config.yaml
d_model: 160
n_head: 5
head_dim: 32
norm_place: "pre"
norm_eps: 1e-06
qk_norm: true
init_std_qkv: 0.0389
init_std_o: 0.0389
init_std_up: 0.0389
optimizer: "muon"
grad_clip: 0.5
decay_shape: "linear"
batch_tokens: 32768
Each number is 500 + 25 x the weight over its row's rms, rounded and kept within 0 to 999. Layers, rows and columns count from 0. Numbers have three digits each. The size before them is the row's rms in percent of the matrix's.

# v: layer 13 attention value, 160x160, rms 0.242, rows 32-63, columns 64-95
# o: layer 13 attention output (transposed), 160x160, rms 0.156, rows 32-63, columns 64-95
# q: layer 13 attention query, 160x160, rms 0.237, rows 64-68, columns 64-95
# k: layer 13 attention key, 160x160, rms 0.234, rows 64-67, columns 64-95
v32 095:471511545471539539509470473527495497479537491514539478520499507476539490521498525510500470468486
o32 100:511489523480556531501487496557473518493545481494523489541515523480542484519519523509520497468518
v33 097:492493491504491505497521454536567511469542497540497507513514504541487517484459513487483472537485
o33 110:498440495499504564475526410491540496515519513526500484517487507514502489446509510515489507517508
v34 096:496525491540441522486487460519477521489441494519490506491494493503490487494489505513491519484534
o34 112:511542506529462484503488500545492456437474476494518521502523478512525529498489495477453498527543
v35 111:495511483454455478503501494496479523493498447532445506494506485527520475484484500491532494525508
o35 118:489524426487478509510505516487488496542539470516458497498526503517544494506503476490511476515497
v36 099:530521496454485520537494473513501453523479517523474469458492500519490491496564494537505500492500
o36 113:500495506478531509541436504535509473497488531526506495504526535463516538488531513525541511489476
v37 104:512532489499455505484515515501488468483507492522441545472510498488545472501483442506520499495497
o37 109:472541516484446506472512523474488462513486489531474533491511487434544489492493464484503500519478
v38 101:502473459479514471514477508486538494510486513542481478513491515502476511509504528469505532501515
o38 115:556450500530516486553472511479543506486474520521491512497483520488520531464485514483508520506552
v39 097:513513453468524509555503471513457503492504500532495513531496482492515517512496483475512510475508
o39 107:528486488488508508568522478490505533497443498518528494497495497485509519491513489476510507436496
v40 108:486460497514537489516495531514506492511489514524493543507485494506507514504540481474502446487461
o40 120:497467501538479524513486514481481491510480516546527559528484523499487499535500473503465450446509
v41 108:474477513446522508546510492506505512495507497519512551457510504527542501497499555490477482538483
o41 114:488485479489493516530513489511513505513486467533522550486540505492527492492481530485539460520517
v42 107:469515474478470466545508505501448479487496506478530459466478507498475492517503515549514509491512
o42 115:470503458522457458554525486515456445471541503463520468483509483483462485533499496555488491517490
v43 096:487506460470498480498466528516499507501491489520438495503482487504512526464460503496498575524479
o43 110:496517512524498493532446477503495511496507509507451551508475453529536517489512483510494553514505
v44 107:496481521483471507537476452558428500503473464489489471496496502490506509451465483521516508502552
o44 113:491499516470491504532489450540468514496502442492498471509518471482501530467450468496529506479516
v45 100:496529499487502502457500519500542499474491482484476499497499487543491493464516508489487503468516
o45 107:503499486472467500507506507493485494500474470521488480488489471555471505486506447512457519496499
v46 110:518505488495551480475461512452489523499508490520529511480500517562496477540502458497486518501503
o46 119:508546476496540481474474501472468478506532481526525521457496499561474500549524495517511494520513
v47 107:503474458496496540494470447521533485510484522508508508500531531529479454495504505467472519478460
o47 112:506461447481505507473511481528541515507527506466476498468502493527521455471519499509468525527484
v48 102:516504454472470453516469514492491508510495454470467562480513507510472497513517484470495530496521
o48 111:537516462522494451491473512485498521497464484514515547433496496544491483504490474485508535492548
v49 103:501542487521504468483515502470496496534523473530539523494524491479469479487501495499530508485528
o49 120:481509447521481460488484503506491435518494446481547512555506481463456477515468528494469501510494
v50 114:491492520491473515484510478514479532470509515472481510515475503472511521489518525492541561526517
o50 128:490505522458493479499514497526478510455514485480515530504483501518515541482541506479517560526503
v51 102:488545516501502504482515496523489519498529473542472481533474498529451475522505521480467550451494
o51 121:492523499501505506480515476514477522481512464529523500503476508510506458533515529462480515465480
v52 093:491482487486536490508503454480529505528476467489512510480489494500556480535540528515549516469520
o52 105:487508494495574493537483460496527501514480438511534505514500482491498470494522460505542463514504
v53 099:528543492505482487478487477513499517483498551527481479477485506503511512509552526526509463497447
o53 113:501499512515477511456456493489495513521476536539505498515474489491534532512494518525522480508448
v54 095:517494464505526469494504482478509525453493485518488479485537520499545517474462516466484482491459
o54 100:508489478512498507474500504498492516468519502509472489512531510487548505501495513448512494515473
v55 092:515526522475531520485526486503468470514464500505509478449507468505511480485528503514477484479467
o55 110:507500503466544510501525532496483520495465523516518491477542457503532492510509520482524484476453
v56 105:512508446496512528490501511509515517522445454497544532518492481503501483490494447504497506523522
o56 114:484483488514510488492534504508511489513464470496521530510518484531496483483481454538478475515517
v57 101:483455464460526518456511520515473505493498527510531564518505495454496536516519480528491487505469
o57 116:529488474493522522493515504508496478494485489548580519485464526454498508517527517517490516494472
v58 094:482454486489535480479447521491497528503511492516510486495529491500470540514482476522510515499545
o58 109:509489453448498459504432494494472480519516498514491510509524501472456537506518476496497474519541
v59 098:498480515504485477509461519523479495540505473482507498472485515502503488510467504507498484481526
o59 112:486472488495494505481435464497510510540469467455498513493478518471440509492468530506474518468510
v60 097:522455476518473453511559505486430495523493491518487497495495469485467521505502498472504504487475
o60 108:498443450504483468490518503483479504517488524496518492497477466474502485509457516480507488479482
v61 107:504501491516498500521500502490527487516532471492455516506471535483502519549489453522473517491504
o61 120:516506492475487489478477492463498488506544446516486531513469486448490471486519489514462520531502
v62 107:484511495514517510476495476489508552518507472491480559499562502524450500473478474518468473486471
o62 118:513501475492475492499513500516488524509482474492466515479542503491441481508488484506485470498464
v63 106:504501547526464506494498482512445515489508512518522447494528513497517541484515480519526481506512
o63 108:503502528496459474505512463516434499467451514542543474484528510535556553474516492505517522475471
q64 065:472520507522499508558495507544507512508508508558513493479521504466504506528469471543513529484482
k64 074:503538514472540479498509514534466465462530551490518469515482505489505531501510472488500520507486
q65 077:459467501518481463508505523502495488527483539492464529535502467503473464512492466484496484494524
k65 078:521521542428493512520476502516531493458516484511523460482496461489499504480510518486491477540477
q66 078:509530523503451483522517536501475474526506488482475499513450456491499524495494519481465522517505
k66 068:481471517535472517508507470487513508503511486526461494501517506522530538508503469481523494503506
q67 078:483497466495483522569488537491497520487500495551541492506514504497535480470512515494534500470470
k67 076:507513473511471523517515522559541482514487517442521513495528516517477506558539452511541536474530
q68 073:440509520500542536509484486491515504481441492464526496473513530522545492487463471498522514515521